From a checkpoint of a small transformer trained on Wikipedia.
Size: 12 layers, width 96, 2 heads of 64 (1 for keys and values), MLP 256 SwiGLU, vocabulary 2048, 1.73M parameters.
Architecture: no biases in attention or MLP, untied embeddings, normalized queries and keys.
Training: a variant of SOAP for these matrices, 103M tokens.
Each number is 50 + 12 x the weight over its row's rms, rounded and kept within 0 to 99. Layers, rows and columns count from 0. The size before them is the row's rms in percent of the matrix's.

# layer 6 MLP gate, 256x96, rms 0.206, rows 0-144, columns 0-47
107:66 57 46 73 48 53 58 68 64 26 61 33 31 51 58 40 63 44 61 33 50 58 51 74 52 69 53 67 45 47 54 58 37 38 52 27 41 27 33 66 66 35 49 48 50 29 58 51
103:51 64 52 49 60 58 44 53 49 56 43 25 38 47 47 30 25 41 20 56 53 56 68 54 73 81 46 36 29 49 61 62 45 59 41 41 58 49 52 74 58 46 35 58 70 38 45 44
093:33 55 40 63 46 50 61 48 33 43 60 30 78 49 41 46 56 27 28 48 55 34 51 54 30 55 52 41 63 72 66 32 53 39 61 71 47 55 51 57 69 45 35 67 34 56 65 50
088:55 54 69 44 41 55 57 36 50 44 36 51 53 48 46 58 28 70 53 53 52 61 54 57 55 72 61 64 59 67 52 49 56 37 41 45 54 24 72 54 53 41 50 41 57 41 45 31
101:64 54 59 65 51 35 56 52 70 62 65 36 67 65 60 26 67 65 54 48 54 40 57 31 52 61 52 49 45 41 47 62 51 44 51 42 54 51 62 58 33 64 35 59 53 69 64 61
101:50 47 53 37 38 49 40 43 27 41 61 50 41 59 54 45 62 29 52 49 78 79 54 51 37 53 51 57 61 67 45 34 55 52 47 60 50 43 52 32 51 26 37 50 56 38 41 51
098:51 47 63 69 50 67 76 47 45 45 43 68 40 52 57 43 26 33 67 61 37 61 51 39 31 45 66 53 23 48 64 61 43 37 60 66 78 62 34 51 62 21 55 41 54 54 73 57
091:61 56 69 51 66 56 55 83 53 55 40 42 57 28 59 35 49 37 43 78 79 46 46 46 51 49 59 44 69 38 54 42 52 60 68 65 62 63 57 49 49 36 67 57 56 59 52 22
091:43 62 72 63 51 48 43 42 42 51 58 45 64 49 32 52 48 36 45 38 51 70 64 43 48 44 42 55 48 49 60 45 77 37 44 54 44 27 50 44 54 39 40 37 19 27 40 71
112:57 41 60 56 48 41 33 83 36 41 67 19 38 35 45 40 71 61 42 46 51 50 50 40 63 58 63 39 48 56 27 45 39 57 57 37 45 53 39 47 52 65 43 58 56 42 54 39
098:31 43 29 48 45 34 52 54 74 72 39 42 38 46 46 49 55 38 37 56 57 54 67 51 46 59 66 54 65 65 42 45 43 55 66 48 36 57 36 49 36 52 41 23 49 64 63 62
094:47 31 63 44 69 64 66 63 57 69 39 58 38 60 52 45 44 38 47 55 67 43 48 67 34 53 67 64 55 56 49 33 65 73 73 55 57 50 37 61 47 65 39 51 19 56 45 42
098:53 46 67 49 71 48 15 60 62 49 50 44 53 45 55 55 52 58 69 33 45 46 58 50 64 33 53 64 51 33 44 62 64 47 27 74 75 51 60 53 41 60 45 50 43 52 47 69
107:66 41 44 41 60 43 52 54 61 67 72 37 41 51 57 71 48 40 58 62 13 36 55 45 66 30 53 43 55 47 61 53 49 52 24 53 63 48 54 32 39 51 48 73 68 61 72 50
105:50 53 41 50 47 46 45 63 40 70 50 32 54 54 44 54 53 42 45 40 44 53 54 39 53 60 22 46 35 43 28 50 44 60 48 69 55 63 31 53 52 63 66 26 46 70 55 45
089:32 63 42 54 51 63 50 42 70 45 44 65 47 42 58 56 42 58 52 49 36 67 60 38 33 45 38 61 45 56 47 44 23 37 40 42 55 54 55 52 47 55 37 49 42 53 45 67
097:55 48 43 56 58 34 66 48 45 61 54 59 23 56 64 89 54 43 53 36 32 54 43 35 47 53 31 67 39 65 53 63 44 59 64 47 56 58 41 68 54 37 49 51 22 52 51 70
102:53 51 39 51 31 54 44 44 40 55 29 25 47 51 33 54 51 43 50 63 68 26 68 32 40 48 52 62 31 67 26 44 52 70 40 63 32 65 68 44 53 39 43 57 71 59 57 67
095:50 64 52 39 44 51 47 56 52 73 52 33 58 58 42 51 51 55 57 48 61 61 38 40 31 52 47 73 55 58 35 26 34 49 44 67 44 51 32 57 36 33 53 65 47 62 61 51
096:30 55 41 50 47 59 63 57 56 50 48 57 32 52 42 61 47 49 45 46 69 55 36 37 71 53 54 48 47 71 53 54 42 26 41 59 36 47 26 48 46 48 45 56 45 74 36 42
103:60 40 51 40 73 47 78 68 56 47 23 38 45 30 47 57 57 46 58 33 38 41 35 64 35 41 61 64 43 40 47 61 63 52 40 62 73 36 59 47 60 46 55 52 36 44 52 43
109:45 51 60 29 54 40 56 64 16 73 68 52 48 49 39 64 47 46 55 48 53 49 53 48 29 64 62 73 58 50 63 55 44 43 37 35 63 64 19 42 43 50 62 34 26 76 36 44
116:59 74 57 39 46 36 65 49 58 48 82 40 58 41 54 29 48 33 68 52 51 47 56 57 42 58 35 60 45 58 45 63 35 47 49 50 62 50 51 51 58 61 65 78 53 52 48 56
110:39 61 67 27 41 62 54 46 61 52 41 67 38 53 71 57 63 39 48 49 53 46 34 37 26 35 54 49 73 59 53 53 56 28 46 35 57 54 53 34 49 52 41 64 37 32 52 58
107:42 39 70 66 47 53 67 70 53 48 63 51 50 59 64 52 51 58 21 61 72 81 35 67 62 56 73 44 47 72 66 40 48 67 69 44 55 40 54 61 63 42 68 36 27 58 60 51
106:46 46 57 41 43 26 48 42 39 69 42 55 49 49 45 40 51 24 59 58 77 54 64 34 26 42 25 66 59 65 52 44 35 55 59 44 50 37 66 60 42 63 52 43 50 55 38 52
097:41 37 28 56 54 35 59 42 54 55 54 42 28 51 67 53 56 48 42 60 46 49 18 47 52 49 47 32 41 52 49 71 31 45 33 49 49 74 62 31 54 32 57 58 46 52 60 55
108:50 39 54 40 44 70 36 39 64 52 57 41 69 57 63 41 52 39 41 47 30 26 50 56 34 65 53 65 83 59 45 54 49 72 22 54 48 36 48 40 44 63 48 62 60 51 47 63
105:32 39 59 41 60 49 36 37 47 81 59 41 65 46 61 45 45 68 64 61 51 49 62 52 35 32 42 69 31 76 34 47 61 50 62 54 49 48 44 51 40 60 56 45 66 62 40 58
097:45 58 32 43 58 58 36 60 48 55 60 25 62 32 49 40 51 57 49 50 38 70 59 53 25 53 63 45 46 28 50 50 54 43 65 54 60 46 45 47 52 60 56 65 61 77 61 38
092:22 56 38 36 41 51 70 46 72 38 47 39 66 42 36 49 58 48 32 67 34 55 45 65 52 63 49 60 75 54 53 55 61 47 61 30 77 37 44 55 53 37 44 58 43 36 53 66
092:43 41 58 58 15 47 46 51 48 31 70 48 37 43 59 57 67 59 40 62 36 50 61 69 49 45 57 56 43 57 41 46 46 62 61 45 58 47 37 60 52 22 52 37 45 51 57 57
110:45 64 59 66 38 45 51 57 55 47 70 54 52 37 44 57 47 43 34 55 68 32 48 28 58 58 39 44 45 56 37 43 54 50 54 74 45 54 60 49 65 60 62 52 75 54 55 38
090:45 64 74 52 48 34 52 60 70 56 46 53 27 41 32 58 34 41 42 54 55 48 44 45 55 54 51 58 50 76 45 34 53 64 80 44 73 72 42 47 39 25 57 46 44 50 44 46
092:59 35 45 18 52 39 44 66 32 46 37 23 51 51 31 61 55 43 41 61 55 40 69 47 40 54 42 52 55 29 72 58 43 71 41 80 68 66 54 54 50 41 51 63 64 63 28 55
100:56 51 51 51 66 69 62 53 83 69 58 67 44 61 43 52 47 43 60 61 50 63 46 48 67 49 75 66 46 69 46 49 77 71 43 34 48 50 50 26 61 39 53 51 54 51 59 60
093:47 64 33 67 32 33 53 55 28 54 65 56 47 44 50 55 38 48 77 53 42 41 69 47 60 47 43 57 72 53 53 32 43 44 59 71 47 48 63 56 41 36 67 39 40 56 52 50
097:37 43 71 59 46 50 44 49 66 68 56 54 58 45 50 63 39 41 52 39 53 47 52 47 77 79 40 53 39 62 68 70 47 43 52 33 34 30 53 41 25 45 39 54 49 49 48 33
110:58 55 45 44 30 34 54 65 58 79 40 42 70 37 32 57 41 42 50 54 58 55 87 43 47 35 30 63 56 59 33 50 59 64 68 58 54 53 61 43 39 67 37 61 69 38 45 35
103:63 72 70 74 44 47 51 51 50 61 56 49 57 67 54 44 56 57 73 60 46 57 68 42 53 60 31 62 61 45 54 41 44 41 38 48 38 42 32 10 62 52 59 51 47 41 55 69
103:49 55 50 42 38 49 47 28 61 57 61 56 48 66 38 63 60 73 40 35 38 53 58 52 52 24 66 33 58 73 38 58 39 44 42 54 50 59 51 50 65 64 61 54 70 53 75 42
107:42 48 46 54 46 57 50 58 54 61 30 44 53 66 39 50 58 37 33 47 56 53 39 32 77 46 46 72 38 27 42 58 32 61 47 68 46 66 48 43 28 42 53 41 75 54 34 40
107:41 58 56 48 54 42 63 65 56 48 58 60 27 51 51 57 57 40 51 43 45 47 57 58 50 58 36 72 66 34 15 53 59 42 60 59 36 47 59 55 57 48 38 44 52 47 52 56
097:53 63 41 45 61 36 46 55 56 56 48 60 36 49 40 48 56 52 51 67 54 60 49 62 43 72 20 55 45 52 80 48 27 41 59 41 68 53 54 69 36 41 44 56 75 48 33 34
098:58 52 62 58 36 52 42 56 42 59 59 54 39 65 44 41 73 61 42 38 69 75 60 38 54 47 54 63 43 52 52 70 32 58 71 53 56 43 53 52 27 37 36 45 50 57 46 61
106:45 64 65 52 61 41 46 61 30 65 53 39 25 47 57 66 51 43 58 50 31 57 47 54 57 59 52 42 59 66 47 47 34 64 57 45 33 51 74 75 47 61 40 42 50 54 34 37
103:46 55 58 55 45 42 55 58 64 68 32 45 37 35 36 37 53 32 64 70 52 34 59 21 39 72 42 53 39 44 58 59 25 68 53 37 57 53 56 47 63 50 56 32 56 34 44 54
094:57 55 55 36 34 49 35 48 57 46 56 39 55 61 51 55 60 47 61 42 43 46 42 31 38 47 74 38 47 58 47 30 46 68 40 65 54 55 45 38 45 29 33 67 44 43 60 52
093:47 56 30 50 64 40 40 44 68 37 75 47 58 54 44 27 60 44 51 68 30 52 39 49 67 50 45 65 54 38 39 59 69 41 44 49 30 34 58 65 59 64 59 49 55 56 65 57
083:28 65 34 62 70 62 55 60 41 67 49 56 79 50 63 31 44 36 53 49 57 30 68 51 50 56 57 41 42 46 56 48 44 57 44 44 78 34 33 57 50 45 30 28 51 49 52 57
105:47 41 55 42 46 41 43 51 41 34 49 51 35 22 24 54 71 46 36 57 68 61 53 40 50 50 68 43 45 72 58 72 59 46 80 54 63 46 55 59 29 41 38 46 55 41 56 55
108:36 39 48 59 34 46 46 54 30 39 74 31 37 26 60 67 68 49 55 42 33 59 55 37 69 47 40 40 49 67 54 41 53 56 48 57 53 54 56 42 76 55 30 41 55 65 65 36
096:42 60 68 62 63 53 55 56 65 18 58 52 52 34 69 54 34 71 47 42 68 53 63 55 48 74 45 57 80 53 39 48 58 31 36 43 69 48 39 54 55 36 59 32 52 55 48 70
100:69 55 50 54 38 39 26 80 48 67 32 42 46 26 47 39 63 47 58 49 35 37 59 42 42 55 47 41 20 43 39 52 45 56 64 53 76 50 41 39 60 55 56 42 37 38 62 32
097:58 40 66 45 39 28 49 60 57 57 68 55 48 48 51 52 57 31 57 33 41 54 48 50 38 50 54 51 53 57 51 62 57 40 56 41 53 53 31 21 43 53 69 77 44 55 68 54
100:61 70 56 34 68 60 64 50 38 56 38 27 15 53 47 45 38 61 53 47 37 61 46 44 50 49 62 66 22 49 29 59 29 53 43 47 40 72 25 51 31 31 46 46 35 54 54 34
109:46 61 54 57 54 33 71 64 32 53 48 53 57 39 66 29 46 50 32 28 56 50 26 44 32 36 47 80 63 40 27 40 42 75 62 54 67 49 63 65 59 49 54 38 56 27 46 56
103:43 71 59 48 60 58 38 51 70 50 58 45 74 55 33 51 57 28 51 36 54 47 55 39 49 45 47 79 68 53 49 33 46 58 36 73 36 36 50 61 58 66 41 62 44 31 53 37
089:45 51 39 56 52 29 41 56 64 35 54 37 33 53 50 55 38 40 24 33 39 62 39 81 43 57 35 57 46 43 48 51 49 75 31 37 49 48 37 65 49 60 52 63 28 36 49 29
090:43 42 41 47 45 62 43 82 40 30 37 43 66 50 44 28 80 45 60 47 40 59 65 50 34 58 44 55 54 70 55 44 60 46 54 49 32 45 50 41 54 45 47 57 51 61 28 45
094:54 60 70 42 49 35 63 35 62 39 31 58 59 55 53 33 41 23 61 42 47 34 21 46 66 44 40 43 39 32 63 50 27 51 58 47 53 51 53 79 37 57 46 32 42 55 51 42
109:55 62 60 41 39 60 45 75 45 43 51 73 64 61 64 53 51 70 75 51 48 78 61 50 37 48 76 54 31 57 56 32 55 34 66 65 40 41 50 42 56 56 67 49 36 28 63 46
096:34 47 51 43 39 48 50 34 48 58 52 61 44 39 28 54 70 43 72 65 54 69 47 69 61 23 52 95 46 63 67 56 67 47 50 44 43 37 60 44 37 48 51 56 60 52 61 63
115:50 55 40 53 37 59 56 47 67 47 51 45 47 46 47 57 64 64 67 41 37 50 38 59 51 55 43 67 47 73 57 18 64 66 51 58 59 34 43 69 52 55 50 39 61 46 62 31
101:71 46 27 51 40 58 55 66 44 46 55 45 62 41 48 40 50 51 39 42 74 44 72 44 53 46 46 66 62 49 25 40 60 57 41 58 47 69 55 69 46 70 49 62 51 39 43 59
098:74 44 46 43 61 65 42 46 65 51 35 39 64 64 41 59 71 53 40 40 39 43 52 52 35 62 39 51 76 62 43 33 52 37 39 70 66 58 43 60 58 65 51 63 38 66 64 50
097:33 23 53 40 39 64 54 56 55 33 43 62 33 41 24 66 56 41 50 53 67 42 53 45 45 39 54 54 72 56 36 38 36 40 45 43 57 65 34 39 56 35 62 46 64 62 62 37
093:68 55 41 64 36 39 59 34 41 31 42 48 52 53 53 52 61 35 61 44 49 52 50 41 50 37 48 59 42 58 38 40 41 55 65 42 77 57 54 49 21 50 35 51 52 34 38 34
100:56 24 38 44 52 49 44 62 64 71 55 67 72 49 39 45 54 31 50 48 49 50 48 38 43 55 59 52 55 36 44 41 52 44 44 57 67 79 45 61 45 58 36 44 34 48 58 38
099:70 54 48 44 56 47 46 54 56 52 32 42 54 42 33 66 52 38 44 30 52 63 58 46 81 49 50 61 44 60 27 39 67 64 39 66 47 61 48 44 56 78 43 43 41 64 38 68
098:40 56 53 66 48 26 44 57 50 67 57 41 28 54 68 57 45 60 56 56 31 45 31 57 35 44 56 57 61 56 62 63 50 62 43 34 59 60 40 23 54 51 24 70 37 46 45 37
085:65 45 58 39 53 65 65 33 68 60 48 47 49 47 62 46 68 47 35 50 14 56 39 50 47 56 46 65 50 48 35 36 33 64 50 45 55 68 64 44 29 44 43 52 52 53 52 45
095:34 56 30 60 53 57 61 38 52 51 56 52 24 67 39 44 36 35 57 47 54 58 54 46 55 59 29 51 29 41 57 52 47 44 53 31 60 53 51 63 58 32 37 64 56 48 62 56
100:53 41 35 24 45 52 55 48 38 63 68 46 51 44 48 54 45 50 43 36 43 57 33 50 31 26 40 69 42 48 69 51 52 32 63 36 60 62 58 59 31 53 62 58 47 28 42 36
101:45 44 32 48 21 78 63 74 26 45 56 55 51 52 36 73 41 41 47 31 52 56 42 61 73 42 44 75 47 68 64 62 37 52 58 40 42 52 57 62 64 59 53 52 43 53 45 73
103:31 69 49 18 43 37 43 36 42 61 62 44 52 47 47 42 70 55 60 60 50 37 37 59 50 22 55 71 46 60 48 42 31 61 40 54 59 43 50 43 28 65 43 70 65 42 49 47
106:46 79 30 68 67 51 37 51 60 45 44 44 45 43 60 49 58 49 43 41 59 45 46 33 44 42 51 60 49 69 34 77 39 48 41 58 47 35 67 47 49 62 53 43 47 25 59 33
106:70 52 55 41 65 62 47 62 50 67 36 51 48 59 67 64 66 26 47 42 31 57 32 60 51 35 49 43 63 47 58 46 30 64 58 69 59 59 66 67 40 43 68 61 53 53 44 56
103:31 49 42 57 39 53 54 56 56 39 42 44 65 47 87 65 57 62 43 56 49 48 76 34 46 47 41 35 23 57 36 61 54 48 44 51 57 80 60 52 43 55 30 58 67 56 46 70
091:49 42 40 61 57 44 27 58 51 63 61 72 33 57 70 59 61 56 58 31 46 61 45 50 56 57 37 87 61 32 58 51 63 53 34 48 63 29 64 38 48 72 47 54 40 36 49 58
100:28 61 45 32 45 56 48 60 67 41 41 65 57 33 67 50 53 43 61 59 41 61 49 49 62 45 65 48 58 52 64 33 64 48 44 36 49 25 54 64 47 73 48 31 42 54 44 72
106:40 72 38 47 28 24 46 40 45 62 75 44 41 37 58 57 46 47 42 42 61 51 45 47 35 69 51 55 29 54 28 59 46 78 48 48 65 66 43 49 45 57 65 59 64 65 65 41
099:26 46 32 35 22 45 57 46 52 51 48 44 50 30 40 50 39 33 73 54 51 72 56 63 52 44 63 56 22 42 68 53 44 45 49 34 50 64 50 41 62 38 64 32 58 54 81 37
087:44 55 40 36 33 63 42 62 39 52 45 33 54 52 47 48 45 46 73 73 62 39 39 53 64 48 53 35 54 62 62 49 62 44 48 41 63 65 39 51 60 50 48 70 52 45 63 85
099:50 49 39 48 54 32 49 89 60 42 66 60 41 54 64 69 59 42 43 61 55 46 46 50 59 52 44 71 49 53 42 70 28 52 40 44 47 78 40 51 52 44 51 50 43 74 57 52
096:32 52 55 27 54 50 43 39 57 62 57 32 40 56 73 55 51 51 52 54 42 46 86 38 51 52 61 61 58 91 54 65 46 56 45 50 48 51 50 46 40 63 55 34 43 50 27 51
100:40 63 25 37 60 28 47 57 38 54 62 32 40 67 56 42 47 34 34 34 71 62 54 69 55 60 67 37 71 57 40 68 39 53 40 57 65 52 48 40 39 47 58 51 38 39 51 47
097:38 52 63 43 38 48 39 60 68 57 40 52 54 53 63 56 50 46 63 41 55 45 19 41 39 54 65 37 47 62 75 51 54 46 47 47 72 44 47 46 36 67 45 42 54 44 38 48
098:55 59 62 42 44 52 44 68 47 57 73 70 23 47 59 27 45 09 29 50 29 56 46 63 45 56 41 54 51 41 35 38 57 43 49 48 68 31 56 53 77 75 66 58 38 49 56 30
100:45 59 56 30 55 46 41 54 66 64 74 21 49 42 60 38 62 26 54 41 46 42 40 43 39 51 60 48 40 50 52 49 70 53 33 56 67 48 34 51 40 53 51 29 82 62 28 53
092:54 47 42 42 63 39 46 62 50 57 46 59 72 61 67 54 44 56 60 77 49 45 57 34 55 44 39 64 43 49 50 56 41 37 47 53 49 54 81 62 56 42 64 63 60 60 30 59
102:48 63 48 41 57 42 70 62 73 37 31 53 36 42 54 53 46 36 66 41 55 72 36 50 44 41 44 57 44 54 40 38 58 62 39 57 42 58 55 50 65 76 55 57 78 63 59 61
103:55 56 34 53 62 61 53 35 46 64 41 34 46 47 51 61 63 34 38 46 22 54 51 39 52 51 55 44 42 53 58 43 59 57 68 53 53 51 36 55 53 53 41 42 21 62 55 50
089:44 41 61 44 34 64 52 35 61 37 32 37 46 56 44 52 62 37 43 56 41 54 40 49 54 40 57 64 49 47 80 68 40 40 56 38 53 50 55 75 66 42 57 51 55 27 58 54
110:62 49 52 49 29 57 60 58 47 61 73 56 58 43 32 71 60 38 39 48 38 79 47 57 50 34 59 65 48 61 38 45 74 38 42 64 66 48 40 47 58 45 80 57 41 34 38 41
103:45 55 65 50 31 34 64 56 42 54 46 69 66 63 56 56 40 31 63 48 51 34 47 45 36 44 42 61 44 50 35 52 55 68 64 51 50 59 45 66 49 28 59 78 61 47 60 46
105:74 49 79 54 40 58 58 68 61 77 55 37 65 29 42 60 77 23 43 67 70 51 46 44 46 68 50 41 52 37 54 61 60 43 52 58 51 47 62 59 46 45 72 66 50 57 52 54
110:31 52 48 67 47 26 41 61 57 53 62 38 48 23 56 59 78 54 55 40 42 55 64 53 46 50 50 50 61 51 61 49 63 48 57 44 71 48 37 57 52 29 44 59 63 56 60 70
104:37 61 72 58 56 47 31 67 47 57 51 54 44 32 21 71 44 49 43 36 32 43 66 55 55 48 47 53 49 58 48 52 45 35 51 58 36 73 59 74 52 50 39 52 54 49 64 58
098:47 71 58 38 68 32 60 44 54 62 41 48 48 52 55 68 49 15 61 55 46 69 36 51 54 28 46 52 65 45 58 66 66 46 58 46 56 68 38 27 63 59 48 44 56 42 57 58
096:41 50 43 58 59 53 61 52 56 46 44 45 33 66 49 53 44 58 61 47 53 47 65 75 20 64 39 56 49 46 51 43 57 31 34 60 66 39 43 22 31 60 64 50 36 26 70 39
094:33 72 63 55 51 45 37 51 51 42 47 71 59 44 60 40 51 50 40 41 63 51 62 52 29 64 44 65 58 78 51 61 48 52 54 44 49 37 36 51 46 60 29 70 41 60 50 46
094:34 74 42 54 48 45 60 52 59 61 33 45 21 66 63 46 52 48 42 54 68 56 47 56 52 17 50 50 65 68 62 51 47 29 57 41 70 49 61 38 37 52 30 33 36 30 47 29
105:54 56 41 58 42 41 40 40 60 80 57 26 53 64 43 61 65 48 27 52 61 59 41 35 33 44 46 73 38 64 43 62 65 71 63 26 48 68 46 53 46 47 61 45 66 35 71 47
098:52 45 36 43 34 56 53 54 21 61 47 36 59 66 50 53 42 41 37 60 29 64 41 29 49 40 45 51 28 64 61 40 37 60 49 63 43 39 54 52 46 43 61 55 89 56 57 61
084:38 48 36 74 38 62 51 82 48 51 41 68 35 49 44 56 61 55 38 54 77 44 65 54 67 57 62 53 43 52 60 57 39 53 42 38 49 42 57 67 58 39 43 22 42 60 38 47
099:39 47 49 57 53 49 34 53 62 52 81 52 43 15 44 37 73 43 57 36 64 52 61 49 32 68 35 71 52 46 44 58 63 46 58 44 49 57 56 45 62 51 67 60 43 42 69 46
093:41 60 67 63 63 65 70 51 58 44 58 55 63 38 64 32 70 37 72 44 35 54 45 58 43 78 44 51 42 47 43 52 39 69 44 60 36 46 41 81 41 34 32 69 43 54 25 57
084:46 54 41 46 61 78 47 49 26 52 47 53 50 51 77 54 36 44 35 48 55 51 54 61 41 44 39 48 66 40 48 42 51 56 50 51 62 51 40 61 37 53 37 40 85 35 56 54
095:68 70 66 59 54 28 60 54 45 53 21 35 37 60 48 43 54 39 48 61 25 69 43 36 82 72 34 40 56 55 55 55 40 65 52 49 60 41 60 62 64 40 48 44 53 55 58 45
102:39 50 53 50 45 44 24 61 44 55 25 57 40 49 50 48 52 47 40 40 62 56 53 53 50 42 48 51 54 54 67 50 59 56 45 73 74 56 48 45 26 51 39 48 41 27 42 68
095:45 74 60 39 48 61 54 48 65 61 52 71 70 46 45 63 39 43 46 47 21 74 62 48 46 32 54 48 39 55 53 49 29 35 50 65 50 43 49 59 46 47 55 36 56 45 57 50
117:57 74 76 44 49 49 46 47 36 44 77 47 24 41 43 53 27 53 47 57 81 37 48 51 56 38 39 62 63 56 32 56 45 50 62 53 54 70 53 73 55 47 43 56 55 57 56 45
101:39 51 47 35 62 63 47 39 35 64 73 61 56 51 52 32 58 57 55 65 53 50 49 26 61 52 37 64 72 66 56 64 56 48 53 67 47 63 60 63 58 45 26 50 50 70 73 38
093:47 57 59 59 55 70 44 52 63 64 49 55 23 44 76 31 39 28 69 48 40 63 35 48 58 65 25 57 30 67 41 36 58 57 54 30 59 38 35 51 47 40 40 52 51 51 42 41
110:35 46 50 42 38 34 55 31 38 60 77 48 48 47 51 46 62 28 43 50 63 29 51 52 51 47 63 48 52 65 45 57 46 57 54 33 43 75 39 39 44 56 32 41 37 53 67 37
105:35 62 68 58 25 57 65 49 52 60 55 47 34 68 58 75 63 40 52 45 42 64 43 55 45 42 62 81 65 34 45 55 35 55 59 33 34 54 36 64 48 30 44 41 31 55 51 44
105:37 51 40 60 53 46 58 61 44 62 42 55 42 53 57 33 66 50 42 57 37 64 59 51 40 47 46 36 17 39 43 50 44 66 44 46 62 58 28 54 31 61 47 57 39 49 42 48
091:56 46 56 36 35 62 49 45 38 61 37 56 54 56 53 40 57 37 64 41 76 68 62 44 53 46 58 59 63 36 61 18 45 42 26 44 59 51 45 27 63 39 53 52 48 43 35 51
097:51 45 60 86 57 51 54 45 43 40 36 45 31 63 51 70 56 43 56 51 51 49 45 39 46 39 59 64 51 61 56 67 56 37 47 41 74 50 83 34 43 47 41 44 58 44 47 43
093:40 30 38 33 90 46 65 65 44 44 64 56 40 56 62 35 36 65 58 47 48 55 39 43 53 58 38 70 73 50 53 19 44 43 59 28 51 49 49 65 60 42 60 68 50 60 60 67
109:58 62 42 56 58 63 52 55 52 33 58 54 71 45 56 33 53 30 75 47 45 67 51 54 55 47 42 57 50 47 49 41 42 47 47 65 56 46 57 62 46 51 50 41 37 55 77 75
096:37 79 62 56 57 35 69 61 57 53 44 37 52 32 37 60 60 46 48 27 50 42 38 61 58 44 20 43 58 59 31 69 36 24 57 50 59 42 47 48 47 71 50 33 53 59 53 62
097:65 60 45 45 60 37 45 61 29 28 51 58 33 20 38 44 63 43 54 52 54 51 58 24 60 49 52 64 51 64 43 51 61 79 39 49 61 84 55 52 48 48 70 52 57 68 53 60
095:20 57 63 76 45 59 50 74 52 56 36 72 34 59 26 49 68 43 52 60 61 55 59 51 59 46 49 52 29 59 56 68 47 64 62 35 56 54 35 28 60 55 55 30 61 49 41 61
112:42 70 75 35 44 58 56 48 62 65 37 49 32 75 60 65 50 53 45 40 48 68 50 36 38 52 45 53 43 45 56 65 25 51 43 50 65 31 28 44 37 78 45 53 52 37 67 42
092:58 50 70 44 51 69 36 58 39 44 69 54 45 56 48 45 38 38 55 50 71 65 63 46 56 59 62 57 44 43 49 31 34 65 23 57 67 40 56 43 75 31 47 56 53 48 51 62
106:39 32 28 46 57 53 47 57 45 54 53 31 46 49 49 45 59 61 47 55 71 45 33 41 56 41 26 26 35 52 54 51 54 51 79 53 57 32 41 22 47 57 43 54 41 42 73 63
082:51 73 48 41 54 33 58 53 42 46 56 69 72 55 56 47 29 45 49 67 49 29 52 49 51 47 68 72 52 57 41 55 39 56 51 40 71 65 50 58 42 60 31 55 58 54 46 36
092:33 43 43 47 35 52 65 78 72 67 66 45 52 50 49 44 48 47 55 64 39 51 28 74 52 62 49 53 56 44 48 69 53 38 52 38 41 40 36 51 47 27 71 53 66 60 55 56
104:47 51 73 48 34 40 57 57 86 32 54 53 32 40 59 44 51 35 62 39 47 48 38 32 41 60 43 50 47 36 58 51 46 62 58 50 66 45 55 65 51 50 43 56 55 43 69 58
095:32 48 69 48 56 63 27 51 55 43 27 53 59 46 67 36 47 65 31 56 35 58 45 63 45 69 54 60 53 44 51 49 32 55 45 44 65 58 47 51 48 51 56 53 28 49 54 56
097:52 69 57 56 43 45 37 27 63 43 74 63 38 43 41 47 58 67 53 58 30 53 48 42 60 39 49 71 40 71 41 52 43 54 79 58 68 68 69 28 41 46 40 48 55 44 43 28
095:48 47 51 31 36 47 42 36 61 57 48 26 33 65 54 23 46 44 47 80 49 53 59 47 49 42 51 37 42 47 56 64 58 58 51 66 48 69 31 65 27 62 53 64 31 62 67 35
102:46 59 56 24 56 68 40 58 79 58 39 56 54 67 29 45 59 44 53 30 57 56 62 56 54 59 49 32 47 71 44 44 53 28 61 65 51 39 29 55 63 52 59 67 45 52 34 55
101:55 40 68 49 51 43 55 68 37 52 57 43 65 35 64 67 58 41 56 72 56 53 78 44 32 53 49 46 43 35 33 57 51 48 83 40 58 47 58 57 62 51 64 36 42 41 61 52
095:48 53 59 79 61 42 61 73 50 61 72 45 51 50 49 45 75 40 51 42 67 56 41 48 54 35 44 57 55 32 47 35 60 43 64 53 34 25 59 40 61 44 57 48 36 71 75 52
110:48 55 41 68 29 58 46 66 57 59 67 32 82 43 63 54 64 37 55 74 40 42 46 39 53 37 49 33 57 71 36 37 64 38 49 74 40 54 53 69 58 56 58 56 57 52 54 63
100:42 57 55 46 58 41 43 56 59 62 37 42 48 28 55 49 59 51 41 52 63 41 52 20 59 73 79 39 34 53 47 40 62 38 55 71 40 73 41 49 39 46 42 58 78 68 54 43
097:32 45 61 54 55 56 56 60 52 67 48 38 38 47 87 43 52 53 66 48 51 28 33 55 57 40 63 67 38 67 23 55 49 55 50 58 36 44 46 43 63 45 47 63 43 46 85 57
094:48 59 66 43 45 66 51 44 47 53 44 58 43 54 41 39 69 63 40 36 53 49 64 36 59 58 59 67 51 66 58 44 46 43 64 27 38 45 56 31 47 53 65 13 52 54 74 44
092:63 36 55 43 36 40 55 47 51 65 35 64 52 64 55 35 57 38 47 57 46 80 65 38 59 60 45 44 45 47 56 76 36 50 72 39 53 44 62 20 29 33 55 61 45 51 54 45
102:52 25 44 53 32 30 43 52 66 40 54 52 40 59 38 38 68 57 54 53 44 50 39 46 41 73 40 62 45 44 51 24 43 69 39 45 44 39 52 45 55 57 46 62 66 57 57 40
104:61 66 57 46 69 36 61 56 57 68 48 53 42 62 34 34 55 67 60 41 69 76 44 57 41 55 45 39 75 68 31 44 64 57 44 26 73 43 42 43 50 55 46 56 40 44 58 31
100:47 47 49 35 68 60 63 72 34 52 56 57 48 61 34 41 57 34 62 32 47 53 57 40 38 60 59 64 63 59 48 42 54 66 46 46 52 31 61 55 59 46 80 26 70 58 42 44